Each number is 500 + 50 x the weight over its row's rms, rounded and kept within 0 to 999. Layers, rows and columns count from 0. Numbers have three digits each. The size before them is the row's rms in percent of the matrix's.

# down: layer 5 MLP down (transposed), 2048x512, rms 0.0556, rows 666-718, columns 128-255
# up: layer 5 MLP up, 2048x512, rms 0.317, rows 667-718, columns 128-255
down666 103:445490514501540428464522451509521532460441478552514522471507467543453465454500550489560476520373517482496453467496483459517505433487471552533463429524572468509592417486510518495631509490504471505497546572513481538452499512487593603608517559375479537489524493502620522509556568565442419500566529522473517449458520481560457560512514499466487566504519469479489628458510515460397472540412
up667 103:543544556502508392423623463459525571457446473563504444461526564493495477459493476556446521559469480488445417514551409517488495441533466559546492522386514564484499501472509454516520510626534535523537442544512513511528502536565526410495528547518519579531460507587527542559463479483492593480570681399377521476508567422507466514529448498555410479422497597509524556487495605569541506532502
down667 107:421540523458491548445480533492498551572489528425577487462478468587571551526430573525501472563521464408420463425549538560512477497577504529431502491552425551450490459455487477403518478557517394463405561554456462462494571497437501502510547462480457492427423485487633439492544532417499557543484523508504481590591444509494548437572525533488444479508476507469513399502497528484491555526583
up668 107:538532427439442430435432437465470543494540478472419510588417416491580475487545553413407454460541555469529454512582554477532534532467550468587488579508465510408548526551545418604514435527494544499518423477485498583550566581518559536465561427608519684522460485489449491387488500424493477459480491515518483554479432453484477580382556494453531548576507493502444529613559556465567514510590
down668 116:472455531429455461568512460484482437472515573519512417466567474497538514450510396483489517515534491489455465576454438469482458584504524485440406599498530574522536531500500568424444471468557465457410506431451504631536515592538538496603503549533516550570478569497498538479592516515407447516509433419489537563525492403524532612427455536433461528587511367527482483457492445413552401452428
up669 110:539460551513493464488500540541515576399523477536512537484540530479459583483572536528441478587541539492547475500400491568479435531577605510491496523460552454379440520521536568468573538581526542630501527529479485507467406404392454465562521458607455587460487491387522509452530494553477547538532499460448551543494578520518510569555514603505441502544549515556489546474485500483529450507465
down669 119:386492478456643536568531560574487529483492454417462455447505501452442497564501473425453421537508511390607474484441535533538439553422555544465487511473577465491547499536518469472479503530514492478438554432468503525445450438380572469518595531584450514489491458445507471481513598398467485470478471488438533459471586461541526536563446480469466528397436589558450496436519465538561420452437
up670 100:537482503420417531392410427438522553519541424465448541572484382591391490493550511441444520453502443461396472428508560573497488530458454507470472508488455467466438518534579534573479462467498472492477545567517468518555479506498506614479464529553565442537579504494496470562453497479421513442538535508451556545539516475498524570457501535432487599434487390534542453447511508523563390517540
down670 125:461491596552492435594504525387520557510498463520482439528465535463436551492383466478515478440417541477422427637545464488497504539549501557521511492553495468505494570444449505413556450490497574521476589489544386485471535504558500470399383510487577457530469563486561581434560442479476468450463453546564490501531531461407464507548519487526487417496500563551423495555509534417524437499487
up671 104:487459555529438525518525485579502437501477555453518539455430541522473534587476557479514486533506552502614513508463574467410578439549400510464562599508478498500445538390537491517492517480496475471492523488465533532408498493400477576431533587541515638486453513500461519446491490556569590552470508439421406590519580405413528403467466442593452564542608519576496505528500492582509477532494
down671 103:425399457424560417500521523474515485528472507392445529578535521455580437490512474561362526488474516557488534605520364440491497453476525506405522522467548570450457402544617472405458509416473505469550596481426508458536509438506571501452543503463501489564487538459468512469466512495421511483534587580392468520507498457545536453612542395501485507460503516462394503454620493553512490578565
up672 097:484546533531463514550578524465430552621621454492496417509581483545441466468417488519471547504518525404498463502516421487549471515498585563595527517429461509476546477500524542515475416495474423448482543591521576426516468510550417485549486583527443519558566485485420475533401520524475461478482488537405562452582459507437424510454444447559592489454450505463549519557531526488493455469560
down672 095:468474555478481541481583462527484504534499497401525525548592505491474463399451482496611528568483515451509473441488473507514462603517578525502507491515525520512456457564666506534541483516419557510487554388516585489509432555443510457515448589536573532454511588457476524441455533577570461555444414567490548473469500452501440528477422397508574573518475499449518546490539508534503530523513
up673 107:545575441511505533481466543452515541336524432442487484410474477426444460509491484430565510472437436495576439465453552374466508477461397435487522473553561540594525442576542480489468427495423411574527502456541546498526510509439573522563560503482557490423386568463462450581592534523552413526559522609447562527495569499568435507441552431533496449385506467543446609517462550420584469533485
down673 104:531570426413481499541500486521578479492547508502546581503558470489559592563495463562493499490548501530579480484519413441497545549433499558428491586552452506463547444510496441534464368476529449518497466448550543518570513449463454459435428500491525541554451450521513452543498484542523463433473465486554502468382564540407565480416446513474588531557438548447577475439572480515431492504495
up674 119:563524439506489479452491491499467475459526369488588551492529562388564558447569671442530510566432616479594622440390451511450539438500537549583518536429538456464437464570411545534553536481497485497491552504513477543514515498447510520494484517492527521536515482508545526503411509487418591610457535518493426525548541503457514582510457483488461458526598501484466485420429475577494482474558
down674 110:481479518467524505408444537460559460560510522500497490507462467429552455449490515450574452463479455560443403526539411451512523490545542415611510431373430543521432562519516515520441488467465486405489570482534475537484487505485470520390461473485540501545496551508519431526447426559565586520468468461475524542461501510534567488474492495544446464422426494500545565495586456479515527447562
up675 028:495495562475528602570549469627524536490538375472583512455580532494504516435473601496461500448488457467503531528527512428613523503475481499435480443580575425465431498516453471477467514496503488502528527549518444601452503407551510592480400523547509529437479426513579586511495474432523520541503487541414489529535478580431559505576523481494384508552572456568471449562506463443510500452414
down675 029:471506553561447413575467520451460440501495475409494521516361477490464500547565503493597409517574522488560456565449593538506553452421475432554410443543538487515554444491581460505553557547421454381471472630485544535545391395577519518484554429511492549480448465477524539559453484551596514521515442546422499499621435445572556495509420446466427562476507440460509451423574456577556551435467
up676 113:508509457471528531495511568531472481481523533539513383485426496577555522545483501510552444608502529476493408523436526492523372483517532537487404495493547416508491480430438495407530581579458374525630435433492499510504389562544494465448409510493519559521446532523494451493435419510608507545513495446435455517522466390508511557464554484475498624583451506574494583359551539486448513427459
down676 118:458551415508425513480422527426478509506564532516410523492402475466483525506455502519552526529500496508395595496570497516464407507475512498458451474475509495533569512495468538524538455433472488509586439466472418548425471475427357580566454465548374468463546514450565535544576495513531533537439492418437470520525541505562502389503627416447535511541487540574504440445527539493472455504435
up677 105:511533545448469516561544529473589474543561524495544483544474577507597499481527417554506548425508457423472531436461545520591486495533415519505547512606375410519547495529525507449525461542481546437456434506454505461432428492534518480585554548442423453556537458549464526494451558530457511580483570441461480442577504433455522469517539499510409491452406401514442453568471455523407376475509
down677 109:439462500504493581533486492551553521520471471557518528530454409568560493523459538661486485563542408534550572503515485453512532498425490452545490620416442604461519498462498568513505535448616653529508451541473543526475531491479517482572538493446446504514434513479519518442501406504415502507569522424459609518560551479456523487489515470455469426536532518560486487504498631487518436494504
up678 119:446569572542445555517469483504409407512526508501510479490460472526528443500517431500551466476538495519514531552459507405545545538462498538473460430514535572529560558351515573519464525459478577514538579459484471480549494571588486556468524481545479449458442489450554486387428470433519556407481418498520498469576449567463521498489476488528432503521509459407555530474425500476527614393563
down678 124:582473448410434565546534439497492416466544538526427452481446505526495392477455465560485401490524635501479499491455569543480465497463464646503511507537490533504507462416439445467515472398483476575469584487469449528517478638517534514536464453565536453463445515508502600470581476421499450492484429442502500362466483446448595470459454491528533502577444516535533430535472481532511395432424
up679 099:476526497381538436510545493533483486474466473521488508514570539456564499528453523492519415592600447524439491489519442503413529483525514502547500348505453499493537468505543558465488478540565571541559486559482545485428531521557483511472403405490565532502463434578516541450548516378507529517479499527528433443508495513587477555547492465531587504527493482522422483586477483527435488577514
down679 097:500540391598470482507499499504496505478475408399516435565457534498583493578542526453516510460406483482526483377469501490410593472487405541520559398519438433508515466605522505451522424481523481465439542568555536438477441596485436492553480470495536376526524502542463506483501509491535523508479563572398526541492507426477583439507465465487538424523428556541447469532536464464453588545465
up680 105:500491510510563559520453458555506548545462478584540536489500511498584436548515627572444572497476609457507531386501520557558509486505510543548392527463503498546555556438491500516488498556541419436509510423473511456541496496470483505431494560471518493487478473486431483551558439492453549553506548476449581519472412489505455378498543549452467417443570420440526446472515483544570525473496
down680 104:574518605540534450536484492518510470505513451582606562494479485501470504449564560461499498413542493474512551498547568552573547549625483480446500459501519449486543557458618574615489460551542478444508495504423510525537500409455436531492466583428596509611488554384455549485504425449412476546496454604490499579519445459542527514475549515563503530471565460434518499530481581415570467507494
up681 116:450433514524471515511421448439511506582505521457431619505481434539494445486511536524480541527459490432430523604527501444461558510507484500489554503561465507587499402494533486507451426472486510543521455485500465440497436500483551560548496517313446525560500508573468587504478514529464505490431479535493492485510403501474446578602566440457446445488515493494541529501459564525446436509538
down681 123:548577422538476500435479476542537447600522523469477403538453511518559549428525546483501505559557529405477520516483541460484530520526462499535546491581475538577536510515460495559451498531470479436513484478506505431470477491525577534467565493508465541469467533452534468530596508552474369443468406466472523479402592494507584460502454561454502414559570542432583482493527477560482553524481
up682 121:470537567577468420552478474456524520500361554434448519434505479419397470472565495504477514460449600494543494619494522471473519505467458506523554522495406574473388522511510405549478446530467577494495529509475465473547504554457519502483562471463478479494452517500543476544451566464473484466474525550486488463537494339466522514540512349516441486450579521447520533568587507503574494499564
down682 117:372528468551491446543579446406439471459395523483541433464505452604534553499507418516499510511518497511493462590450455500576496458450528470563485488517521536609503627513521529504514487549589437530532509546551538533495515502520513525475532472407505438471446524384446419500503566559451502479498477537455457407516599434511505434511470527473533497497477586483435529506459501395596526581568
up683 111:413487479563454588479507553463440528540473591513478505430482511528588477538506458542573528596501513425525547573509515493511471509556492479485313475508514456485465516534534507473542496423518506553539550467496506525516569465557475539505467564525477538577453524493537548418562502479509547519429541473542519540528535487491547419501430458562500490516466487511382470449502518558565527496465
down683 112:413491515517507427468510474531523552497534463594455557453514504419545542403513542512546470567430538530536419408534542592566541403510403575520529497531515462525578504543587471448537507434578479513508510503514446536524563465618461520549436386471532466480506453554505448487477538498498489564441464490476522548405499553510555502470453388484574468506465492482568500472455493425477377497484
up684 107:503471496486489506584549482418590447364474524535531500462489456491500512449553599466526458476448432455595515433504483492487396542492447490515499594504510549550621500533541507408488469449496544484514495515481498512506553503516509536553467411515629546538489478440395432489541490495538488597484508538394489503530469510541450574526465427507528474435555495503326576473484535467584402498446
down684 107:466459447548492505469472427477543625450451462562501524545498463501416555546496457477505521469495487460508471447488556450521460546562417465441523462515517507503473461413575518463507502554507550457533480535463427554497514421511554605515523454526488542464545506489453533562524394555526589590540465517475569494499496520511486577501393498589480485520525460478565523572433514470463374502504
up685 104:498437557507473486549517520596443466566511592490463560499523473427467437469502568446652423516522554500504505369477469501518453487437617549500500531587559445486546600434524512508492502461493552511576513535503433518528454483465547571527583511436484430611586455552593519481398445561590545417517506516524547428358563580443504475435474667539441478508498502527552597580457530457526469498597
down685 103:418466494526521550551540493513456502467495512489552477576491547527436531469449474464449507453482537432488429506536427460484489450516522550474497581403579464533553527536542476554547407485531487529491431507548525481459513534518443595513570519391558470444517427419523485419526382435462494481548550566529427584584595486487449436429580578509500482649511556523500590466517503490515538493417
up686 043:518520548489525492580552447450397467461557456487432492562444471487397463512538456450472454498454466524507455457543466506539508521550511464457418508459583507559452438471500444534489527511440465549517504459472548469505504484512643419521591490529481493428445461525503508506521461579564542440478535536452535579497543552503446535467526469434505495561472502440414498551439525489479469537508
down686 039:562420579575575493546510471532449491475444462529568550481476498481561535422476424441543477606529556459489492448497468511483516568443510481574509482442444470444409497486536459526417467437453488536570498572565449406531503476604470479463469537491436502428478548574523469551505523524459589394507515476551536442553552542494412469511512479525457514512477567487457541485559484516533542413483
up687 114:533462465423567537618486561569510523373513584427551460450561540485497538451483455433597591534445504495535490458495540495560440444564492583502532463498424560399558519475518608556460444442482451414471506494518549505538533589522508495518502520525617556483459487609450552602541427466499525538529531576457551509518514514460475504485421370569522400463545609515481524522499469510548468418470
down687 110:507527436509533511599557427490593535486445428469518527482490500494450567419557525552490549461422502485501512546523520566486484492554444436505467486508593500497490550491443515514553546593614511506443447424439524480513546462415528482490504561483531483508477448523420415449426476554468482531487416499447601489388574539515492406411536403479496548482559486480489529604550422519443463495525
up688 111:482483541556481581624518471515506549535537502497464511437525553505416546485484461498422493594565399529618531482489457565477477570510514397546533552509481472448534545433474465442573459400516533491488448494485458488434466447481548472481479525457551533524435548469534472485448488526610561563489537422460595476622475546495551494491435468563434484486474462490479587477382543497393501456530
down688 116:539530465526411555562537523495556558516473552377501506528547523486472496477461555569567629488498442487589511564455504496490425576562483480491439510493476510375536465416513440447510393450510502398516534512533510468480498468489499522482615545505477623582446484550510485458450435576539482568426478447517534463538481517434454530516441594479435596501480560540401468460509584423516473341471
up689 114:558486468447492581511551522503511572538480512406560493502518551505511533466548450441514460585516370473551480471531464538447495511483515456564548345489556497545526517461508484417480487494507468507557495526409438581470447548465507453543537476418540535476425511575541439499573458500385468533438470442473497507596538488488558494467575498383340561467432525490454484578535522486457577464408
down689 112:524477355507430505497577480537550483488523493482416508542504463488497361539484503563605484501429524545462585566542489519527470476517452510572531395503562489539518439476523440564542551572488552506470578462508491393441446463486574473497457466502520495512517488551566487466477515487382501492502534410535349451396567459539567440514519479517428481511523492550496501505531423496509605492520
up690 108:514371531496409453506581540571542504563527448437563450536493429448522511395514565542497514455506504495450498515451501480415440498409456546472552450540513430478503532485433495466521530521583557516462579613517484591451475526553465474468508522468487446466462519554666479448564523432468533467465564541452655525543430513567456542524480526472511571592537519466576540581505535435514578538479
down690 111:524537441474331563442559418557474471494539435426486465544457495428491572469499523615535468619556513584497431526451385441512482444529400503527451478563558517564503627430506524484480497463497389490431533572433490510550512449542373593449545449468473449551544572491529506450416592504491471446498511432431429461542515432547583459504453516498478576400490535524452475524552472465537448591494
up691 101:599567518446455501504552535515545508451504455494438539571426500437484477506474543420526477565516497450494506573481482501451490492564537416389467532558534504448453466511543558538515438587450483477535424474594384430536519517498451528597500527440498502471495452444480551558480525483424420485468536425502440483499512494444486546482518541483566618550533548488539528505592423527451551510470
down691 108:545624474493510510552485522485450495543521551478439536524510508516588484514529441503508570500470531551558514403495579536526516521422434397485560522443517487495590504505453534426535487527556546612470508497526535487479457452592513533489508555439455498511517493533617481505464468525543518452558488431506473516519500445563477430479599518555546523422495504502515449609487453480576404464568
up692 107:403525552563455484495435518512505532459496486463539391562455501557565498446435514515459493469501479451509516502377553521453523476432525487524523439517533514509501512453538557377443545449511605585523512466493419588552483534528567530415479533473494547516559473523476587481487515567486436485519446485434521381559504461487525441479526567583634507474473537493561476488522478442547480607527
down692 107:653507452509559479469452509462455436461514469521444473478501465413489538524521486541540503508539562457560580555513477520507483509581541639468551505543457563526558440519472513436476585481499526404564496550567513498466563535504515537456524534527390536539551502503418458513587496611449508489493478570583572389504502423507488522571526522495591539585454527533501537513546507469404504512529
up693 101:643468559502507521500490462398462492516588527536479526475627470534564489560547535494508449527450549468584513474483500470485546517533422539529547489500562405523539513598570406512533457448548504540423492445444431500427403460530466455543491487551498524510570383489481619468450545516616404491457504485448501462524502420517478511452413507513481490439443496545538563532450546499456472504450
down693 109:482549483444522502494436423488454471497574370535538555483421424434588504571476486481580556521548501505469494351473494594578571489416398435516435477533540425537535497565455473536430478476479495487397515540465571490461454485478484548459505444581580564524578476409544504507544511507597491494521540507599600573446541432475466603510477544432517427498516503448527464507586479440556487611467
up694 118:462522534404491513489606474447519434517508514556514592505480479534539447429515516477514525430446473442418471523637527647543544479547463494513480519520592552531527517427488456471580492454507487543485553478524540528475575528556509493482458506612535489502586471477598573505594467537568514523545506522499458430394498540514489529486540501494545564417562519377532435429563543408489454394559
down694 114:512578582363409527463435444475527495530427471545480425532541539486524520467541478561494562426569447539493434416421476549437508501535474498481530514471486372499482556355624489459479479393576541539517506493477549459420545518484514529469458487469481479548531513513430514495544536546427492481484507532498519550509453531457528387430595521505440530411548533467490469485514510440468425448478
up695 021:441566487555518496462500497508501495504513432454521495462527566457584427569580545344545490484468418486452494490515560567544547522476600577535528492479537421534459473448486544518522548503536520562520492473393484464491621490538584504483484504507553536539445480544402488499410502486386574544453459533506500506592459463440506523531410480443486474493501498564434461490451511598594500467514
down695 021:489439514468509490449499580475526565561547381435495486505495475480508454510482420470605422472512525455424528562571536469496499565486576487480571519442472562549451505575552498514510510536530525574543562483474580471486531504482517505482465430529497533389459460491482550490436527420458432506501354521479457432562406458537543541509485498459416494594472493505539488530498499487529437441419
up696 079:496482491467568533433521495460539484497518513480429443488528457454487522453505421416546530483420587504467527554513496496458513556528466536539407579527486444471467447495573461591492455573521622498526563562390546493499627521554438469512514418475528538582475593555512477565547534539479477419622573438537419460485500575456392472523569529438456493487523490478467409470494451541524539497389
down696 086:439437502465537479496533485511503496591509511496510581568440488529457436523498573480517562440428497421587433459523586564535516523602603484538537467483469520502501500516499543530422471473525417483566478556567416559468492483490476364528531384483523468447530535519472595557573494450506523474550533545451512551457490481432537450492543560511500458502409393513481474532494527471481516398484
up697 101:492500548472555465496523532507438470469452555505521509506494428523540535549521544470488575437487501518546596440467523557492535429498468539556546427442502504485434460542576479483528528504506421416586540576474548454555515463542521506435431599482482534525484529621509426404477491463569483564470448518486531518430495520517467533452527526534425582433444462550490471469539481523464543495513
down697 098:448490620532444438526539453526451443486440569502540630474596335473477548535576581540559492460589402448555475510438582563436510495525577542476448528490492490505540543464564508559440484442499438549374496526442492563543456432489525493452525445501483566539604540535462495467467537478506519488502495573507510488478418510489544527458425517442459393445470418514542530548430491494439533529350
up698 113:470479547515481471511385491454514410529553478615469500505383487442535489434506526525491504576481560454578468475462457538514481517423567627538532466486498444443424578473529500637541590516525538506544572525534552501551412494539481522580552417395576543483553532566439462430473520513599451481466501494503473577506478448481469449497464548511471475446532509512482490518450584538533399496527
down698 116:483441525496562489457458460514498540528517533558404517532457514475488509499471604488549555510504507538531568501528560526556532475488482507503509485434467517419468536487526479494423460518516525507563435509441473538522463544530432546575534523456449429455478470416478422465559585571566481511544484513452490554486604492483528470529449496485436514542542574388491501486517461491497539566417
up699 114:546489450405484443519537605500499510561508492516518459552480499462521481515407546479546617565544554463496586609480427475504444536523531476547462492549476451477493478435443521546543503467542505392482484495624566528548422525556509350484476451563432459464497403481534509465442505473594547440520534517529463542548481638498585534580501499521479494488505416559451462489475519605390436492480
down699 115:471523424532500444481531456480545462497528497602504529518508446495503460412497604588551483522529587436514503564475516567437520508496406467509430512488508507473483519634465481610535513431452460480459480515526548444497419437498483454447619523570531489451547453517458514510487502482603392441418539474502449450537462592521576466487510479479512526440370480589433523504395504530550574486509
up700 113:522439565503587566529416487564425525476422541454505426539476497527473453370404415495512508560536512500537510580523448499512500534448488477527565505544432563489470559516496498429497462458435448475495471548471541596573580456540398457512602507472485553530514491545480604442494511499575516503567525554490547414538449560461496525511436513489471549531512484570429513455513509510504529549560
down700 112:409493555495564531518429409484443487476496426495510485533529516606525537502562475474559426532546551609566565522448582494587372464480457398517469556520493443457431526481402557586424479514493486488499499520482483589559506520481466569484536418440472446548477617508415486449549502402483561451472421474542475541435580458490490409468573504498530568569502585464431497537467517514470595534611
up701 097:570462534484494568456460486500444513448460592531533561410468521510437542524456536528408475518367510455464418562491454578436452530468494544455513596451529483505495567477475513519468481495498562471531490559434568458474519431414576471458482518485548475452496496531555503510498557422563492411501524505528542394462504488506545495460545533540571487420474575457474504527431505539448500470585
down701 104:508598580459567520534474449572492514475553518502538399499482453463364595424510487621494449540591440454482517622493475546548484517499562511489474515361579437567561557428432478376468487501512517488484447517481463509577542539538533445493577487446532480444495516447486490475441532504511518481554477439515476507457595543486508485418461529485390472502475545463479519491512475528450546558495
up702 102:550552492551554465537454471538509496514439482489530450547452497500526474513646450427540495491373488490518492462522533506533546419418482435473577510523434506458483498532430597470485498531548548575430527489503538529503495398545467497470428450444517531454470497473430549478486519534497537567522481548560377565449502569524466481462466437506546510406436568543505386518428518423463506484511
down702 096:451479529448512459500486471564422497453376481456458467443531555525505546477492490521511466404488530597570511537530470399516567471428542542598453594567502508465444486507605538504449459449534584539471569513502426468552473513465488405396471498479537452508472537585528506529537516579528521437529624485485496513526469539424441535485579475498446486410538570543486424483512552483405502408580
up703 103:529459531442500425547591561420494570495497509577518597443553464526602528541536476398471471558426458537540505556541472477552513564533461499508513405482451481459542419492476511479548467460472486452511514502440542563508409490639532461462394586518464576579424526509480478452493568583517468474574380486512535532520517435523520533544622519472465578460484458401427457566567542484492473486402
down703 099:520505488541487478486529456492566605468498528501605450454580488522492565474476566575535459472501568568478559462472447614498506477480467602566545508444520494495524519578535468533590454457468559492492470528438558578619440488533475479497476481542479533433564479507557572512440451596411540557577488515472540498498419488494485492541524482545492610511518481513534440505563519489503410559435
up704 096:454454524594514473551440453462557477449527502597511560452435405495467511442504520435495498420451528538404487561443549494492545566545511525542546475544513466591456490430510486416508466557486578436555567466394393518546519462529516527537565428496567536525477411541535455534595610613493543482540431502522486503422505535536507517495495456530522510493533511450501493501515406541453497501524
down704 102:522497520525502560434460494474486519433494505497583478474498477537496493449523490530451524482526476493482501430537590478555543539477491556536480538475564482513535444531508529501509388520420469465584542548541528449458480541563464540510499411527435451440424540504459497489520466472514523501547486537455506429502481491488473585452423538565444435542489631397525504441441556463526484566505
up705 118:487478531583413416521423503491458530458630477421468550489479515518487528576497525523525439504367520438614467503473558509494551540397575525430500521504546457403496494454461490382498470490451585479547497410534425535490348555561506494514616494536597583505451542591424472525469549506490507511548516473580489505536514420567569494465511475391535435529556521581463514506539458433536444509505
down705 129:426510570523471469551484482521385522545540451467543530463527433561488616483523446561485507566508582474408546543480426523535463494513543577537461466543549517490523551457552524406424552504508500559464471502561477570466432585428515499503581540590510481640488555468538494445511493506475571476575476573524555501490530492448415526390536510446540460564502511477459467465505447516460451438531
up706 033:475504470472434562515474501476519523468600459411519478508593495470565534509477516492444499548544464434509504537474493430545551463560449544520531508507545520531469573552472574488490451450455504454501480506548481504503564629466466564553446507396467544475526424561494529541452509550474537482544514446499524445537409498554576476503603489492395557442545466527434486541557482526559446506458
down706 032:487517488492580500491474557448481502536522508561599550418530482516494514498462656527451483551538445469531509565436620474543547497447502492561556525444392474485449480557483563548493500531475570401524473555431505575478597506550425497520596491520526598577509392482523480415498464510519491498543430511459466489488467432522625603620496407533604584532481546515468496412451509612538502568515
up707 106:441474541438417596446519464568453451413528469449536527520487545457536516406667449493446502381503460539499466457431506487506467596532455496533558536488582490512597516495511502408605572405588368549518541398441486522568570529469581433431571418490485464559592522458492536543565559560486592511585539513492440443473537424481584447525503407458494446433496464547512495516517514485388532468487
down707 099:496457488459548450526500507463558469531575554549513561494497496547478460386458454554522537485443499420484525505494464451514550543568485461475457449447431497568556502528528484469417459444441533443475494464524433484576540490561548485509443450446471486507549562437476470576466517558611587499544451460482579455553517406570615570495559637482486528499516509488422562518551494584455515546520
up708 116:439398503490552578422511548534583487525324484454459492592439430463461539527528572458550521475519445453521427483469504457420494499526451603643507470448450518468414468437428554583443501559503510425457566473545553509516455624493517507481484374416525563546538627462474497479538421431564462620523469439438536500533443492435569493536411552522448496541478477517519459529533530525562479410562
down708 111:583465442410517472392575472445433420455461490558531450563475508491494573433513447594411466526489527476405479441539549512374497531452465492564581554531507523505530468469360565557542467548452570512460496513506577561542479578463514512489522489448486608511426493434398468583537485416460486492595477471404499481441500396430476457457431477453401456472438584558605481566580523467450526468455
up709 114:552424406586499484478479573450445520457466504518461410441473552500577569507504470483498400536402521401454586516497580561499522500463439480481531433486551523440501481547508498502440414517564431527519456499495389449595461509618489618509522461448458487544549507468449529494555496478436401515514384493525472442564505570416567477479579459467464534635502482483461459519480408433411473493543
down709 107:591412469465436536469543480498466462435533478543472465520520549561524447610566517508531530452548498560569486561523542516491501554571451526489582552430471440467533587564453464533542511519498495456507455520433491503489502516562386421466520495372451530555537564502481553537557458585593507531442544482531507474552445454542530506476494495465588585557519399535468509499467476473418661507494
up710 108:551500472452469496509522576515472464491512469459410542553485504441462511465475556528463547618447579572417502545468478574487527436515484492518468525497467566507420488532459491465516432397580451545512486460498402658494430449535476470459472461523502506550537518480529462432525585555504519389462469546449432515504525570538511512579482558471413469547441521527564531494449509460532573456450
down710 104:464435479438519532462484532556512472518512512513472538561511460407374468488376483511501580572433482493504514461504549559620509396533443560471516457537558534581528518517472541513533499485403485607476496446451466434484517495479472562527458389475490504441469473463485526521484488493519436424582468509523489525488458550490559592484505503528441527438524395479542506546518494553524580565551
up711 097:587595467460482470512429562431463564557523571555487487531516596471513535511450463488529494412534593603582494470535472658402442520538500499444473572575559472516481463531577482500537437577551445506507487551455430507475462544517500493504504442434405497480421537445482514498451498460512562516470505475545457557438528428493551426491527455481526502488448588413478469502512583503430480446485
down711 101:425514522550477492500432415426474511509489491463440519409459626562473496461481551515607414430558610547442473464500447470492531518432449482533461486586550492504460536535473470490545443480482483573466599506501545505451458564454580576526554497488467489438464578571488502451409556414486560466410434500475449524502552477475522469529467556472570429436482586395459440623526568421439543482602
up712 101:448390415419532527599456631534518525465464524510415462485488430471471540501542531547496449383566427468525564409436478434533590542501522506531446428557462465515587488498567399505555345500537513427566409596537479495596565426449567499508556431514524505465453465412442497526496505502442501584547484437554569483575638445469516462518549491497441504489422509527599445536452450496488553497502
down712 110:432472544479511455460488478431533486441456438466532460519523553498537561491452547499522510483425424501435479548577486482459537483499499510557425597466524475575487594521598521543405446536463507479466596407499519432419508496523460473523462509500599393456504610465484555495465616521509387448506518579432496414547480440498518547472394450604486537546527479517420478422456511461468542572507
up713 112:487589557490524540528449501535505489465461451516542512458495439482545514457509483597438482542435546458499401552476479432468590617445479578488533499539498533505470514511496557543449527485557477497428628508493448552629505420596463476406385565556559450475505412465524524523486520489509446615553473444528468446450502507509531518504503532497553588515530536463486579533527514533537482492543
down713 109:433502458549462494579505530442439497528508513529470443373538481492492545465345463467506478477450512493440559536466505581491457464486510560537499586451554487572498561466522520516501449549518518524439428507493435576508518491498529464487494477464572550581463579426461428455505548505508387522544578488499476578522534575425469480459597475471510553534482555471504503527514510540442561576579
up714 115:380531529443528509507488459437406508528487537479474516514546449448495422508418378566563484473441484485484400480522550539508543510458501521487567565520486570443497450476399468453428486439518483436410537446468466549511513517518484498484496438439518496477477523461484569561506479404450514519567563479592505497473549464422494459480443543562462486526494507572510551459527478408480496451524
down714 109:387477450394551538508409496609544433478534538574504501475488461484448508520533432551461471540483449438521520453452562367496521469474486456495486509524451537479497501557485509441444491468528412464466474547473505632429441486563460506479539435451564449511470555466396498529570509505461577541618466467525465438442509488498541484587577464517569552511511566474442464528482520474440404603507
up715 101:519491481543495474486439403577537484441580536505557524504458503542543380639595496573504532463472574392514404537470557446488532477489473533500461500592535492564478444455529542404582483506539499577546473481566545473517491430470478528562538559532550455477533563533507519534517528578555497540585573430511524532494505521544618504539564449583459447488433503499517541456556517529558464373535
down715 107:479486522578588454523507471448491538520453558534426489496530460441508463505435612500472498592439569531505459476417483566441562533509480464513430442467519597483531417580510595515446584485488430546512517400514462449552524466488458559507607486567520524533537526510489484446524508523462440467550504499480490599498577569506410519496518446511444464497556487497564497462368558444481443492572
up716 108:526422522485493530582488554606467563604489564509464438421503404447419533524492480498515530467524548504428447474516483544535463452511580406474436525578525490418508561436518582503503481558545516513535506471525502612507510552506475475539468451543376540450448468518568535502583530492493495486551513509551542435542442424563458605535484516505484506543505539537531482521517503572419491516497
down716 109:438514525552483430499508442522527481376511592389536569536451451591436438451502440460495573545548555483531488565563398599539474430494396552546508587474503423443478527545517529548464389591482505491520452486506527511385518526495537471509576556484432506434429551525564572566525491522491514500504457581523542462507456506537541493500469403597490498504563454459551558532490525454586404520494
up717 115:506588500543502464512505500572568569534494493407589478544501470600478462490581538487486467528507469497578439482527546541483328510451474548425499388497465463549523382364567578494487458575444528454507463436541392510519429483531497488498371499541497558529447532478413540465443574539467470518468438608431543580528456546521526450519511533441484426421610457476538423483520449407550526528461
down717 117:521517454555517503511445523561535501376542604504549549464487430541479547564467455488405526514416436497523526544460512472471524562497480467489530560536468389549486472555500535523515473543561490487492497439493480536490464408476505469452463472539499451549486615469579458495546539591526489437385502513476459451579506446492458426489601473491447494628612591481457514500492483430572415509577
up718 114:461481544428482588509498511425436494482473504514554526491393602478498464441430551465578475520566457471483516521573498422488577540489455472551554489522426512396526539490549371484467469518456445471491569589495548538427395464344544631477527452541465581460580460579446570571500550564536529490448528572476508644405366549506520515466455428472514494474443554521530416472476577496545494577536
down718 108:503542485495513517544369501443467483503490468546515475501524571525463461505506542534615510459532404465565466500521514511600494588569413549545531453455497482511512543477605531426492488552522519534480466516483459519502584415388603495486462418391526537429560509426596594558456468551494535452532539454481552581535468493540540567484476571445453514499471474470554490477475536555443511474463